config.toml
n_layer = 17
d_model = 128
n_head = 4
n_kv_head = 4
head_dim = 64
d_mlp = 320
vocab_size = 23234
activation = "swiglu"
norm = "rmsnorm"
norm_place = "pre"
norm_eps = 1e-05
positions = "rope"
rope_base = 10000.0
rope_fraction = 0.75
qk_norm = false
attn_scale = 0.125
bias = "none"
tie_embeddings = true
parallel_block = true
init = "normal"
init_std_qkv = 0.0518
init_std_o = 0.0
init_std_up = 0.0518
init_std_down = 0.0
optimizer = "soap_variant"
lr = 0.00743
lr_mult_qkv = 0.5
beta1 = 0.95
beta2 = 0.99
lr_head = 0.0169
grad_clip = 2.0
warmup_steps = 200
schedule = "wsd"
decay_fraction = 1.0
decay_shape = "pow"
final_lr_fraction = 0.05
batch_tokens = 131072
seq_len = 128
doc_mask = true
train_tokens = 435300000
steps = 3322
dataset = "wikipedia_en"
Each number is 500 + 25 x the weight over its row's rms, rounded and kept within 0 to 999. Layers, rows and columns count from 0. Numbers have three digits each. The size before them is the row's rms in percent of the matrix's.

# down: layer 2 MLP down (transposed), 320x128, rms 0.103, rows 188-222, columns 0-127
# gate: layer 2 MLP gate, 320x128, rms 0.128, rows 189-223, columns 0-127
# up: layer 2 MLP up, 320x128, rms 0.126, rows 189-223, columns 0-127
down188 096:506525522516539533470456490494500499535455491492476521507475528502492457510519504494482509522481473456493531444466513527512515487485512533497514473538528527488523503467482502516504514515533513463527479475520438525484527490479516458533430465524503500485512516464507560546487503506486495517510518512479537487480488451497498481472519489540516522523457510498531518477532513511519470502528
gate189 094:510519533559537489467480483536494559495503507431487479489494479491536498496546504489532526551487526529497492519466495549527512486502511490489453494484505511481474504486514511481496489485505559521482485488503504483510476519466434490520532507485520445525492492447490487446490535469486496493532512503435481488465527525503484506460506482488492470502498493505490499506493504490506481538527
up189 094:480528481483482534508502464491481480521446466510496469536524502492516520470492501475526453467503510464494500499507506485475443507497490509481517534470520536503543477480472526482477486475530481465475478521484481519476542463479466467510502481513456533498525459515505428511510499523497465488492511483468528462565543498488477476485490537537499486535508489526505497490513530481498482524471
down189 102:491504451505519526542511479467485488498470545480522463472536538489511515552499517510518461531514512476493457493510472501504539465484506487501496509522503495500536496438486504469511535501480530494525451469504490519469495489480493487490493478495473483501549496541518457463514482535492486498493515500491485472508548488530488502563441503498508521557490544493484504521513517522444485489505
gate190 093:522452475491530518500517514513518513474498499538509484480488489527514507477474505506490542490522482477500493469491476523510510513510454439509469502536486498456569511528491511518511508504527495498496484475491488508478465485484480525514458496509533566531534450510492519502486519462493520467490490541430541527488505486453496518469482504468504495475504496501501451527537474503478467469544
up190 101:510510491534536495467488477520495507492539524469481475481487495493517513498524471474509515479518509501467484532469495486507521478497543501503517513463535492501445464481527489495515506504495550517543558521515464531529506523509479510520548539470462463486472456511500493491523491504494514508465534500566465471515500525508521455512513533506512520526538536547500521428487490520505513493497
down190 092:489463537534474502479498489475480539472511517524482528480499507487496457507485490493525530556473495481485453488501501538499484490494506486503507516463477487456536516497506510498494525499503534514522491486517527475501509485549457509494521530540535550507479509468505543521542537530503518482484432485469514517480480467487514498463506475484504475452514498504477447504512542519479483504572
gate191 097:478521496479509525515504445525525505490506500506438517481480487499498476458484510495456520417547505488492491510496498494510496459496525492528461499472505523449527494502495503471544478483464518479494488514487502530534534495493503488475501496465477462521457519518453553487473504531491472519471505525486512498507538549505550500502510497463457542470522503504514495451528513509523506489519
up191 099:513474467510482519496493545480510492465526481500475502485516489509491483524510522472476486496543543456490461521511445509476511544512492500513516512492534521528503492504498490496466559506507523486537532535541501489478510491493547456458518536520458520499519514463505498498480493532474515514460496485500486504520479457454521462503448521492533536501504496517444523455471509556518507509499
down191 108:488528512471502471543516500469499463470528533501442531505457492496501482514494525495464506464504514474494477513479444477463511442503509525503513507523473490517531503482478490480506543458488462536524486543506464498502493487520520462453497518503462520519508512497531526481487515541506486492484474502522484497495514479477571524467473490526541552498475489492447503461487503488503520515473
gate192 105:493541516515493475492528493485511494494509525511416496536490471501512489472518535502512521514500516520489462495510511510525477481494462510551489526496494457457543524528514503480535512499517517458495534514482517504504456491528550508514497501511491504514506487467482505479490546501476508531457510513497525577534524500522487463535506470536526505538504548538462469459487508544493502501501
up192 100:484526514511517481445515526514490471488510483473476534541494526492537504507495528521481505527493483533470492491478533493524474488497495496556476500512507416468502531513498465473505528454512524536522544471509510495491474502538513515503494551501568525464485479469519499513473505493434501473509521528482493506540505522520475519543458506518490523532493499504479487481465517509522498468496
down192 100:473491480483506474540513473518496509531484493481572503495531503442500516439520503505526477528497490529481506465463527460479488537476527540473504501515533482504499498502489527496483492473511501465519498479471527569487489556521455500544485525493523470486496524549499505525462456485464496473477511489472499473518513501505498495527512489491471532502533508507534524507483548497488537522481
gate193 109:496497527508531503542498520509469461509534469512502518452484477494525499542418501552495513499482472494516505486551499471514506522497484508464459500504489461490495506493453511493460497481504534526540510483519513442509482509485492512528441489471529470555494495509534480506557492494532521480482500499542488503495522497459507537527513467486517528493536515502498502489534496517535504524525
up193 108:488533485514490483480517467485541502511517544482516449524501500486465505486535486478495468473501504511509458476479472496515520452506516503536541489458533509488507506471524496518522456514472515560486470539488536518522497462541513473471498511508540516485487477486490475491494477534440492540508465516469485488473496506511501478505539533540479476519469506502503530534446512490452488468482
down193 100:482523538515533520529500505529490433522545470508498445485535477518482517535439484551545522491474501536487476507502506520543489520520511465468424524492495477470488480504507476486529486486480475486517481477512529520496499492483518490442514484495515511499448487485508484485512480515491494493476510482520472493461514488516531522514503517491511507493540501462514544551469476499497469514474
gate194 099:533500502494526506540508488523524490475528472516547491497503477537507499523513492523462471522557464455534537539507518497475496503465546497480523493497504475515506490538494487512522502476491500482522484478463464506476511515490451478491519522523511483505491469550512472520507514519506526462505484509522477522533509527530505467443460516478485509544507509453494541442534444510479520493520
up194 109:530488484491529522543496485533485525464529456498529526442527490509494504485512516487486481538586465471535509535491513490472528507506553499453515476484493485489503462538501482518496487478508461483499530466478478520487504502474469507476536514509464488494525483500537501520491474535533492503512504507517476520497513521542509469466471493517481506537509511470497536456538477476487552488518
down194 102:496555508495490522509483519424520509505512483495510532502464530515521507463498548509518506503539532496464496482523511504475500500510510522481530492511497474548481494499519505495523493506521513506520525532495502551488480443449477487512505521482533506532508530503463506507490481535501527495546493554500496502535540491530499519502503443463508529438465528518494464494489512498490523438534
gate195 111:520520518475541503497482527508467480527526535464490495537513563550457479489494483526506522478555445501540485480514479526486490473486526497504491525436492546499503475493509484523526540508452506491490474537551518488486521483498462488516474490491473495473482527505498535507470479481515554471505496516498518480491511437492517518530502520502500516490505538479486507487456492478507477521530
up195 101:494517512468494539502501505465484493521503445553520472556521486526474502472495543521498499423550501470472480517507450528497507478508478502497553475463476517535516496495532492468466545496474511515487493536485472513535480514497545469507489497497510458497514495529512505509464492480514506506521465535498455494523458489483480482509514509501522540484487501486487484512482541474489492553513
down195 100:524516486501450522484507485488483479490508516520506458464539492497532562540538451469515501504460485469467458499488521507484517506535518488489489472558505510474503531509488528467530478512520480542514540501486482498496502497516488535512485499476505469524489484457491491524468537513471510560506509510502488512464480538480522500467553510445482524524476499521470525521546471509484473497483
gate196 080:507497531489543500505507514561503527488472506494470467516525554464527459455508487514470493489473462471497487535468491484484489511479526456482557486506529498530524496483515510468474499501507500510513494507479543445515459495505487512506471538503463482506484516538478497508513500518479523463469520475508556525498509498492512497485469519524455504517515515471522531529457496433516528473472
up196 088:486410542508485512533483486524484513503486497533524519531497464499503508477475463495488458492484539532516532486497539501487486459526446518540479523491508501507480470497481489532497528514518515502468474463522475534466458507456480488504521491527515489509502518460514485494453489442510498531501485502531478506504524482519455454498495502453532452476546501509509499498493487496464490496499
down196 089:504511454496494478478482462511529528482490456474501502450519495498509462490518517488517551447467503509545525503497521522501553517512546542520462479491483471482535518508530496449515490518529442542539510481488538460508491515498479474464546485488527513500514540502490459493497527482514482473507507470453499485480513477487520492481494483485540491504498475491467479492496479499521481519553
gate197 096:493470490494486499504488453470538549473529500515498478470516532535496526464503458546536525525538474479507480485510501507505505515480535498473509475497523494510462503486457527514488470544481500507525474461522511516513517498513485515464522481521513507526508502529438475446529485490501538488528500512463576484519502537455491507510518518514507483511545500499547502491496476520506502559475
up197 114:531543482487470499517490489483475471482510445504481500505495496502472491573505539501486483538515473514531538485503507459516496509481491535426474535492506488500498480475494482536488488509464511522504507494494501578475456525480491491513525515498536478554492451513526507481498503472520501494505507483504437512484513530519499479523497518498493498490453488528460477533469543477503487471530
down197 099:516533516482516474511544476515521454503507530507520463543527464475500481483492472541516557491503535520526507513497496490502514489518504493512501470507528516510441526474504493497493505472509487501474519542532547450508500476501472493494498495516530499517478533459484497526540501532480452512520449521496478447523533496513513496505484548479538535462524499517518521480496530510473464442525
gate198 121:525432501504571481492490489518499504501518534499504463541449511532506495471514484509498524524496497494556486474538525511516526515529465480508507516512466504522515479560483521454499533507522497505518491508479499496480495519511511442514476492489546508494523496504509507512435526516483519514520495452511482510467509515451500522469501501495486491486519456515468467503474495477513509427536
up198 125:484510480517468528497485531486485478493482462481504522478559477479482503488505481489488479478507518495453503491468485526516453504494529535525472477489514465492489524514519507536502521464471536468482527511539492519524533491515482528468525518525478472491516495471524517501552484482489477483468498531456497488520483449499506427518459489534524519500493532491541506434524493533503506536463
down198 103:509505484505549477474443479498514487498499464525439464495561498446517499512490479491518507533524517506491459484487497463510507443521507463509466490494478491538506493505504528518501537491524506522501485536511504432508451519577500487473495494512490518494501468459505500520457527509500468483484488481498478523481488483457506502468462472504505490478524494473465489467482486519507541478492
gate199 094:526495497500493449452487466491512495535486504498456518529473516524486496527503478520531491494472512487485500474473516507538467489548488519492510508533539503458490526517505496537493504498539502489531474534483522484521501513481480523523542437506508517471523480461521494550486496502556468496477468495466550493466546472525479554494490458540502499491514486471483498488470517464490485503457
up199 095:523557510491531461477509479486512491549512486460486490516478484503526468501496495531473476509509461499507490489518484525503508495520489528448492485531477544492490479507484515493499472496469537509488531522496490435461508483458509472513521490478506472480567509506490510525455490497523464496551508469469546489505545488539528494459478494520502467498539467459518465507513524521531499495461
down199 100:486519566472492450507511464474527475471514477499535481491480514520492457530500501533510508497522521472493476500485481510480509504462500502515496518500507540468535529469504501507540515435482455509523504480469472441462494495531526525499525510463484507506503480520484488496521459499484497508475479507495539510520493502496539556472436528520526510545497544497551500513497517477485486525472
gate200 104:545461499477480539527474547502492475504486508515507529494511504511518502518489492547528528460506523482487493476500491499501461453518509485541532468470505511487527520487536451498461498455423515500482522481478475529514481542503491498514499494500524462486508488551506500493498517511439508522461501487515548527476464479467530520499508502469503492563502527484488493503517475509548476518517
up200 104:486517527472496523519507458509513474484487495463499488496498503548504514537452489503520488474503482516442488506526537511490493491500498497510524492465527492498483487462512517495485491542499459475519542560499524495548530489519514518482479474518474514499532531494539488435497532481533505524518511520478497483528438536545491513524518491492480514435489482520490488524536558499481524507461
down200 108:482463475520487515533498484514483452522529533492495489481459489535473507521461500513501453526507495472442490529484515520508504530527494505535508538474499441493482493453469525536491485545473458470503540527537489473528490498508495518490497462522490540468521498467522505458485533517522483504549480497506499482529502525507485469526477458513465543452522495501505486512525491484515482480466
gate201 095:499513460473521523534490488530505452463528521481446525540488506506503513502473484488468450510474463543514495483506509486530527506504496460510500484527515502499505500486513488517515495532514513524526492497460518503466543529508505511515533490489481457496460538499492506498459516498524486512518475526532516484494538507525507435479442533519467502469451453503451484477486493509502446482534
up201 097:495499512489489506483531534496499540530470462512530503480491562497468504524491484497488509472525542507495513492475497534484512486500497527508551523506484506542513502464517485498460508513509464563439521471497489525534479469530514485503504514509513533502547441507482464498515460515530511478500521457509473501458449493488487494473508435491496499546512516486511511508529489487492557471475
down201 094:536486537467493458503493535509529558495514488519484515480485491471509501490507537462549516489506501476488496491506521497499459494519528491515520547504479468468529499526518463548477515466475505530529486519493483518566440510494484479439480489529496508509510494486472465456476460506477478537533512521524486480501447491483516511462506477517488533540534525487512493494521509510525486495465
gate202 100:466516534512490496499458546512492499479534515552504472506487496538497488485502519481457508497511492497464510524453504500535555504556483459509515502522470495507510512508485522488550538534497531507519504564487466478535489530525511507490518514472510476533523550453492487465486462500491453481533508530501462502508479468535484524521498505466499488514544497504522497509456494495466501461522
up202 105:479479470503489481496481512518529515460505467461523456520509504527485506476470499511457498508511459477514482558443523494484490521531533498514505506489488504533499476493483511478473479513476529497492490493484556520547451484521507475532540515463432496497535478457513480480457512478495514508459519525477531511494524481517498563493521510493507518479496542459503510505516513458488521458495
down202 097:495513477481497527456511541509490499481552539455528512513498510480524511478532501509537523482544524503491516418522494515538549510485495516479514471522496532442437523521510520540556523531514477501482519526524506490504504504496485488458497539507511515498464505500478471508506480481478451522540489490497524525490496463520491498462531489492518515488512448507526512494488507535483505516532
gate203 105:526515552505519471462500509480478513503496498515508499539444481501499512540509536503523527493528483493535500502524492532536481541521484529521498438468505517531500475530471467418509494482485517470501488496507495475443499484503469486498508484496506454478516465478535509519511503470484477444459480493529489541468524531475498524480496480514523499496500461521512538472508543495542501488506
up203 100:468455486487490475505509502513479476466481499491503483495460540496527497465520477515494491524466452527467463488482536490425488479512522510501459506479516529509492498525505524508496539448447481543502476485474533461486529499527477500507502520469505562485480481496467478494545488475492503466469491502495488486507476459497475523518505507477500462478495534500541522551483553466503506517495
down203 105:477469481483526473515482524451534510515528502534518483482495525453489528533488446483474513476490474511478487502478489485480463515491505492461525478510518529541500507468533508544485448471476484503559488484521502483521457515482528470552486518507486513517528485521514505450493487503493493537504445487499518470478465472500499468507462538519526503483536502505493486498506476493447489562504
gate204 097:519481443468475518529511506504504514513560498505531464490489538542488482545480508554545493537512536509501495498485474494530482537518476474501518518466495555572504510508470531503501486517470506496524488475510520501474499509499510500518481508519542478495497487514521520490475505507538486513518496493472516497474503546431476515454477503495480545463522493516491512521466513492523550458514
up204 089:525495491499470500501485536455492450508499500530537497491525539488496484500471460476535495534495553493520470503469491517514511568538479501487511501490505529550519526499469548501490520496477511516498526538516502472471510526504519516492533486547536460505471533475544503490514518500527448488516466452482518502471519515475511510461468479467476534498509520480460493518471479522515454507502
down204 097:490453458498510506490515502498504502520501468494534492481475492497490507502550461483521512523492437454475501491485492504516536482499510506509485522499498478514520498534496482436524467505522496486486516495501494526468501538463496539561499490532550528526487432533455486479488534481500475463483468478519504492458532488518516517508513514488467490536456531496449489503479490450485510529482
gate205 093:507482496481454544478494493541469473531532546495440508473503494497525471504503481466495533479468542540545522549466498475536491500510546533502474504515488497454511509519525511514526491498507503493523521537505494485499488491550491531438491496492501541509501518475477519485505469467513508493512494487485542523504450505521500538477525523485502450501524509506490544494489476540528511541530
up205 107:508508539467445540494492469488472476511497550462494514457487511504518466442521469461515517483497518540496483524463493489489494471515544530516491464511524516504504481464491541481532500485490498479520538467502479521502489506513469527506517524485524554474464512452502501476483479501481504506546517516517521534524465511499501540494462555486501482510495513462527538542487482490529473513529
down205 103:481491530440482541497490513531508499551510492515503531504504492527500458440546447482492494516540497529524499485496489511475507475506542517484533506522534510526469544450523513534489535504508482470504544502476534486513506507531492499532492514477516544507510480466512461503439474511521514500503525480495538527502460520494489512467509528493488472476482500461509528529502530524496506492559
gate206 090:482506503484524447481498437559506515481534482475498483506472485493534487533515491505521505494483512478501488500471503484473489531457516513508510459507502533505497519526514503489514483516461547488499496473498452486526532544473535518483537498461525518527525519501501536491534499480475474525527531427466493492544507479487471467503515450500517473496525462504459519534492514460510512495540
up206 083:482499511512506507495538500505526460477571442468504469508474495490528484501513473493476479503477497488469486481485493468499533494455531503471514508464547517496479525540529511532467512520424492466500523466471477549511532559454517539494521494471510525539516526502518526506552498493496464519517488478497472513516531506500491467505492449495488498475501507496476530499535483494501504503495
down206 093:520499485524459513455510540459519435481504502476475511525501521480463498499461526488494522501508441464495513474512468463535516448499495488486504483469536472502471522496528515494525480504520469483525527436463531544489515510508483528499501525544526524534527495506476484482514465496501502513528454511533530481518491534547486512510493494512472513482509533501476481460520488459499472472498
gate207 105:475465535464486528504461516474527523476479539508490492487442515466468507481515505495486535497513478494563503493537508550502487482462512498501525497482506470551509479547511485456493499546544516447515501541501529505503499467534492515539472500471466526520488508505484477489565520523486505486501471490498521515497550498514513505468553486493518465492450490474493485500471505497497486489516
up207 108:506524440516536501534532513502493495550454508452486500482560479506487498512502497496509547495487498558499488521562518519485528477470497524536502548468467505482486497497491487502479478492480500486488516471500499530471495508514491513503487526559491484520512473500539500501481454510556484528499539527530480527507520540517485481521459489489550537499508516497461533479526459486517508480500
down207 110:488530501502495495523493499515496530469428474497524549439525490501473502512502500502469522527523514507483505497522477525507512474465469493483510529468492518486453488499497489510475472524488448475474470490539465546490529496495511485489500526502501542507517509472512486485473484502503497541517555515501487521481552499524519475524427449489517488525479477496512516514519544535485472519558
gate208 099:479503493491469500520477516563500493533573499511525533466535491511499509480477483528502486516476536455497513500477527498476494495527483504497487500502543477514504489510442480459486501452517498484506472504525516475514539474485468538466518487477456515483516554562446526488467523488526501517494514518479513529502497482460511496478521511480532449514528500494501468508550509481508507537522
up208 095:491496461472460489538493513493488455482534498484482560492465472516534505515513503485503459492503526463508482504471486508486510542521488510504469544502499489535507494547452472460478544490531505483501468437487475481485574498535477538529500516500518523506493515519472495479461506474513492496496498516438520534521509468491519466483484520514508474516532526528526486457519515482506515518510
down208 103:518500467496463537490465511487532471509569468502468507507469464543493507529530501498504446494515528478487530528515481502498520506507453448494492507475509484478548536504517495516491520487452476483493465499491499509474529496469510487489476509470488488488488501547481528510498501462526516531487500531496516502517508507470559511514496549538489453513465540514520465473562488540501512506500
gate209 092:485500449524500490515482514504453457507514518495499564465478519495520497450565455502489509484506488499509455483516532523524502521516482483494504521499512515502517475521514513474486492534472498510496487516548481506439502523532523494538473514497467500491518442463530526486489506519499472535521508516502477487487492489430563514474492497508528511539477488449456477506524519509513476491503
up209 103:469480515549502526515542528508472454481478526482475500488508462535505542510522528530491509537476502474515489488511477502518483549437465517470494493461487544520532452530515458469490545513539507513501490502518490496511470534495525549511492486480492493523507496481496475486489498473523519458499463517523487524473497497522512496520471531525469477480522496509478490487541455530526556519519
down209 089:531452523502523526481520510516479508506514504503498539508473474503475449520500473469524502486493502481520502537478507472545516506493504538485496515503491529486500520568532562488470520512504474466489471496539464479491495520497495485545511516470469506514506501487495516531469510499489494540489532522457447494531481478473514504487469534522557530476491471489505427502503446524530497507479
gate210 107:497491516519488513503527538544493537541532514525510484481486523517506513482486492501519496498457505489499473488531457501484467534515483538478495465531504481534531507496479485505460467516497486469494479511504430496522531502513519472510441466504505453499520518476518464484510507524506423508474514472493463541592486497482520509501460511473514474473513520499501505458524507486499500509492
up210 096:491522470479499490506484465461492468482520484465519450507526490499547464515505514504511534527521463480477529521499498480514502466471543511477491541497483517481452484487544528503534472519507496519505499458513566473467469488492520529504531476489488547523480464514494491495491512479530554501491501499470524492442483500526524511478555474541482544492469485500487506548485484494499487477523
down210 102:455520481483525498450523521523487515527525491479486448498456518477493511514467500479519519552475514486514418538499460476476478467520528483516474517500506497472499457481530478478477456489495535513500441490509495520477496494450487546492496497522503481506503509531487481463486520489523487524466498516474474505465492500522514511518480483526475471476524500523543527480491507511494554476544
gate211 085:528529501507513485505529500501518513484488480503508493499492500550509538525528506482550488523485519478488477514531514509492480546482508492490521504481497465502516478505507543512469511549482557484508465519475496508567466508498509489464521423457513502465482483506505503525500522509481511505510507490476544509469536485507525492556553464432506486514448493477501510482510473535482474535505
up211 099:474513519494532464512536473443469491538502512494550476487523508532493522485493504485471495471463483521493486491509494523490489496489483536484474533483455506471508512512496517522476498485510532478505471488468496511494533502475436491517479486468517462502506521512483490503521491474445454501475536490460511499465538529518493537473498501446454465508444533496500494480539500512506490445545
down211 102:492465500454447489474501521478489504497535508466491515511471504485521515520494474509462464439500551515486501474485518463504459487553478482479454527506500500452504524494493517481519491473506540512518517478524495519447483459497478499531470501464449522494508509514553512508499449518516508523511474537537545507470504474493505526494481491481503508507460494502513460433481509488482493491497
gate212 110:476516477516509553526487534513493491551521546488484489488496492534482469530505546488540511501510539494493487502488520531529526478478470492503506553471459504498515474529487464486543471516455485531517552484490477551505456522471519500481510466497527456489449531483477506460488486504502509495523505522518540504483473516531507499528529475512499478501536497463495507514483466510501545474543
up212 101:498532506517495502494499501479510468557480563457494501497508519465467494464470532536572524503520526555521491496514491487493481493495522527506442569482493470465486466473496465488509521506491513557498520494506510552478493519480473539496477482488532516500473508481486485465504488449493469492511524514522513497516504493517476489530536531488505494491498512476480493503498454471502519483549
down212 100:473500494504470521487463523467512504469483495466493516495508564503502488477504460544462516503525455522485486483493533483491480540444506556503518493498491513483501483444546542508497513483518507488522546488526507494501498555509511514539524517480512495543510509531489503533482497486504469505492501498497478523516487450470490490478465499437525491449468478531517473517487502463491489556521
gate213 098:465511520536544519535491484560526508474508496486499550496479530538501460520520522496503522539526486472503473530509483534485523525505502491503518529515473474540483484542493469497503506536462480515487529538512500501548476495465497474558508529456492486490510564515514540524482452447550501513540502485491516520496521504497498517487503498509462498459512524499485501505465523505514535506492
up213 097:470486501497489480474529503442512507493495507553481516486523506454534519456500495494524501480457487495503556440508502487504521474484527545461480508509521499492494442480516517507501495476527520486520492464505510492485512523544511531495465475513479477529477479523473465505544542493483513468490514533520501499498467488510496513457510486455530492564498528483490511509533459496544493553485
down213 100:468515535526529542482537473515518498474477499502528494516506503474467484570484496542477507519505502487505498492490496529466468517475480504546479512509480518503519495492518483458500508509482506546494522477528573500490476454477490504527543475533462471535482537478501507506464514476517479485445526516500510492492524486530473447501547452477462472454485503490506505512512506489515539515488
gate214 102:488489511509562555494481519523479525502512495536517502509502483475497523500478507498544508479526463481461529495485510449496477423474528489462474529469505525463505421483475510489527489504479509481485468482499519499545455522504499534526535531511517527514473525514485505539507554511523509493487495500487522496503517520520521492516531486516540534539488508505488516469478483482507453480490
up214 105:500476513439496509511498490472482517521477484513509475516520484519512487500489500521562459477535497529507510512454529474498453448477508475494528498471497530527492464486507477456463472469469481476530511497495510483462507520529498470516517494483533574504528480491498507548514516494470488522464492499484518506468562483520529459497516481512529516514464478492466542485485480462507525524500
down214 095:521515520486513541499525548471484498468518467558522472561512505483476504522505568513505502465493461487470513499538464493496502543529522499512529486496511526522471522532517510496510535548489475559489532470507484499496493510483509487488557528491499512467518485481506527522477519466506521499511494539456535512523533472550492508470464510508506524480471505542499498525483514473478475487506
gate215 121:488455502518495478529504493480486513542500496482503483511504534488457495549482535500533532519524470510486483547497459560494489514494535500541500509463484514502544534498525491548452460502480489538495498479509460489521530554478489523471524546508529484474487509507494527454509510501495529517464489481510521498472479504483469462471490484488521489519492490469461476465503535547482520542493
up215 103:485535478483507505503499500508509548480502539552530523469486458507531530454510502505487492521483560494515557439508552481493520531491494481489482485527521518448480513529522562494500553485483503526512505531525533515490493527501502491486488454518482535538472519460521514490495524476497533498506483522510494484521479533513482514525536548481480528491469516482508501535522521477493467504493
down215 110:555522524516483499509520515526494510514501447449521487486493476512481466460494538515563495501472517479499515460509474478530492494493536470491543492475533506463515491530522519477563526517538498482501507533455485501483535529505506496472510526457492503488517513490507475518542505493500501559489516559544463473514492465485499522489505501481449534513488484534476516487523495492490463499501
gate216 100:457498482479507509505488462470460489489514509488464482513497514491472511518492524494451495464508538467552509501529472540504528494477495521519509488521498493507503477545499462531491566468506483472489462506534533506537542547467525486501551467481494524490529520500521505532503447515477501555481534491504514493499503526472554488529518502519495499500455542527488502505475486468514539500495
up216 101:517556492505486521494530545525537484538548509522518472520491519508546507513465493531530485523534468495493487512506491479464510477506509527508514501502530513526527525509535537492512479551532522529495522478491505481496476468531476471478496470504487505487473465499483440503526518520575500508478497491465483534486501508554487471455499482520494517485449486507507511534522521561482493518512
down216 104:457490499530524506522509494502534503524501507499531487481519507462476501526534507509524491513536528469478483543481500467446442511523464533469523507498518556523474485512502512517529504509500535444507513486483531481514510505536509501508471455482500520443500511521487505514443534566550472539499461476519492529508519495496529514469534482480525489502494527508505499532501511501526494525542
gate217 097:445542548471496480466504517516529500459500475496521499452478440488496475541479525507466499488510523488501519483489479495485513530492549492516489477501490515481488532489475510555527469495523539522483485542515487481517536543508492489464488482468539519517498490519458508503500433531494493483514500480497494451538454492546494527501482491516537536493475457519476509507495515529504482498471
up217 096:474522504463456460498501469495525488440489516483511500471463517500476507527499480453486512476515455482491514499512500496510546492495509443525476488464452505504479526520489521500502481510509513502504497534465467515470516536480514483483464456486516490533496531568476488529515474511524482494538494468510503471489488502536524477517467501474531514479435473477471521471528510564495485500502
down217 095:515499470510481542525491536587503525524476494528515506545504475487474527448500543511540496522482465511502495525513504511483466500515493519491518500486546505518531492519525511488507513498489499508551513524517483499478470507456468457527494539511497482491510540529533497490520501455538540500458523505523485505487542517446492492479540540450483509537532506454502511487516494497501496514482
gate218 083:493504505521570485524519471529493497484508483512458486518531511535508542493520482507507480444462512504478527516505474516485452517518476518496518511511502531483479525477531468508514492513474571478504479531472508469530464496527495538449497459525542537468492512515473479477494503479510478474445447507497506542532467501542510494518527467483521521491541515496496509481511499507524504527521
up218 085:513522490458490515506455520465517489530484486533518484488473460475513447485476537532504519555559525488542490473452520459507550489496512504508496438470480504486532489495509495506490502483507472518513485463505480508459521527481547484477491532444464479518482483530531509536495516486495452509513545516494501495500535477479486533492462523522500482525481507513511488535488484480484513482484
down218 088:525500501475513516521435506473495519480471509520480470460476521527515472484483563521521502535485575492498490483462499473503510512522505489488486455487454521480520490493520513527493491477464504481484469537513500498506493532529539450451460499492485500506487506547492480488499496508455431496521513483517504487494558456491535491480516484514526517508521487476461528521481461508514496511483
gate219 107:509534537522474530499493516514504472514459482482464493502506451528527502515507522506535518500527514520508441489500501533521474535491513456528506472526500550482500500504535540477528471473500493462499552517530474533470469490479472458484506467533506492515547460494433496460470501500500464487491525499470473504509503517474525534474500508522500517517490471503448497500503494513553505487463
up219 107:496498488453533500510527489480530495504524472541492518529498543501459482517513461463507492538505549466487506485462485463481511545474509487498538493516443510522505509499476503490511524519508559467495505464447506456559518510494567522530524528452513499475460522464510498482479522516500484501483518492503518492511501481502519486538496503507504478486479540516539479454497514492470505518531
down219 113:494525484502513480514540497449531491527486509467484482552459507518480516522486490506527458527474458480470518473490508489498508539502511463477490487504484495503479461514513521497531513504500533547542554518512510503537501516520459470488510482483501500501471474512490493528535555519518521541516444512520534513483512497478556490484465539521525485489520506495498504479435498549457480522490
gate220 097:480480456500493506535511517542460532475495505511507503485505496483483504497508514483490483473504519509462490523475499534487519508521497465464525455503489508513497517542507497514473501473515540483504463512523516473454482462504513524545523503484490495527503506522462530505481458561459468518511439522460516471525489516486461516465462451502498470474498519474519524477504518512483495560565
up220 089:515489524483488473446455524462499504517501531546498530465452501497442511505502445474476518517520482517514520504480539551498486499483476569493489484536531476513478552522518514455534527485498490510497498517524479506537519535496507508532508478487484474470500521520482511492469556471500532504530482476488489488496490500485534499548469471505496480478479465482483482524481510481513480471460
down220 097:526532481529540493498456525461469522519505519525545485490481532524515505510495450489505487493484486482527509496489534475487495508485501517548504464527502536514475532531508493482489495508505506547467521480480480508559529529515472494520484463537490501467516509510532479471551535437556517476531506511533463503488497490526517502490497504532477462537529455505455504499471474482505486472490
gate221 097:524497456515460500538490477567505494486549497497512502482514503521532481551475489485471509545525464463481479512485538527476542518450516500484518471511496520499483464503508487517510508472490537486552529426520517490524486518495517514486485513532448522497526468516488474490515484514481489500475461484490545507478514458492489520518456482521461482509491510499487506491495439513474499476519
up221 090:502544473465473514550512486522530506515525513500511497451534515531518472554460501499512493513477492506495497536502474486494523510480505450526505501471488507490500478488460497520509501445510511509479532455488565483534467487465550510492493509494482514576485501533489489540476499519487492524535485494479504506476524458511474499508471521512485485526485520530504527487459455522509466553510
down221 095:508462495495496513497462516461522544513506490510500513514502505527500479508517485507528529499508498476522554482518529500509515491493531471492487578472578510530483536492476506495516541509513434533494492518474464485506525491496504514517449468527496482490494489513483501504530535488471492469548537516507508469515517514502502532493551551497509495506546508514502536493529519501485430475482
gate222 099:525468520494510476453509481501502471546428465520467505528511492521457478516501543480556487499488466527508506453512472454506512452499525493508515511514526489500489512477491553493485471466530493457489513494535527440505490479492503484514523460467557524485549500518542493513495530527495456487496508500492512507503518501492522522479516462489523512476463510516479532484484502486461493514500
up222 096:490555551504512514478513504531495531478495508491542490486485504519476502522460505492487488438469523496482525515457506578488485533498500547502522501496500508526490476478468493493499484485478474494505512507521531522495487524521525479502503487493476528469507526524536541504519505504496499490503529513500457472514585543526506540501493484446520470523533530461532508518505507534539492469468
down222 097:522479525511489505501506480487504485484500555463506497482559513510501501518491506520490472488534482505512462534483501455570498479515500484507496484495489533517501465523495528502522515520471539459482473442535487470499537514494458550527489512504444457451483517488480503529525556464526541465533466498498520524544490483518504508483509494500532529519538504507493511498507504475506509543514
gate223 091:444499510522490477547488505461451492496469449488495534530489479452506500461507484483505506508506520536481479495485471501489488529474514483501454496480473505463520488517550514492474442434462485472476486455477515498529457519476476523474515471470492536490473495508488521482488503555498505503500488523513505509478523527501548471445527527503474498506481530511509541504467495506523511496501
up223 087:442515513528474526505469520483482537553492470497494508536496511534513527465469473534507451498508540492505503538557515468487462519490560488516478477472466506483514489513516551548505468469512512474515480523514471498507487511479498476497506484498480516504499501487458497466512500468524503515486465517519527499537499456431489474526511520533494476492492534521537477506521472497486470518523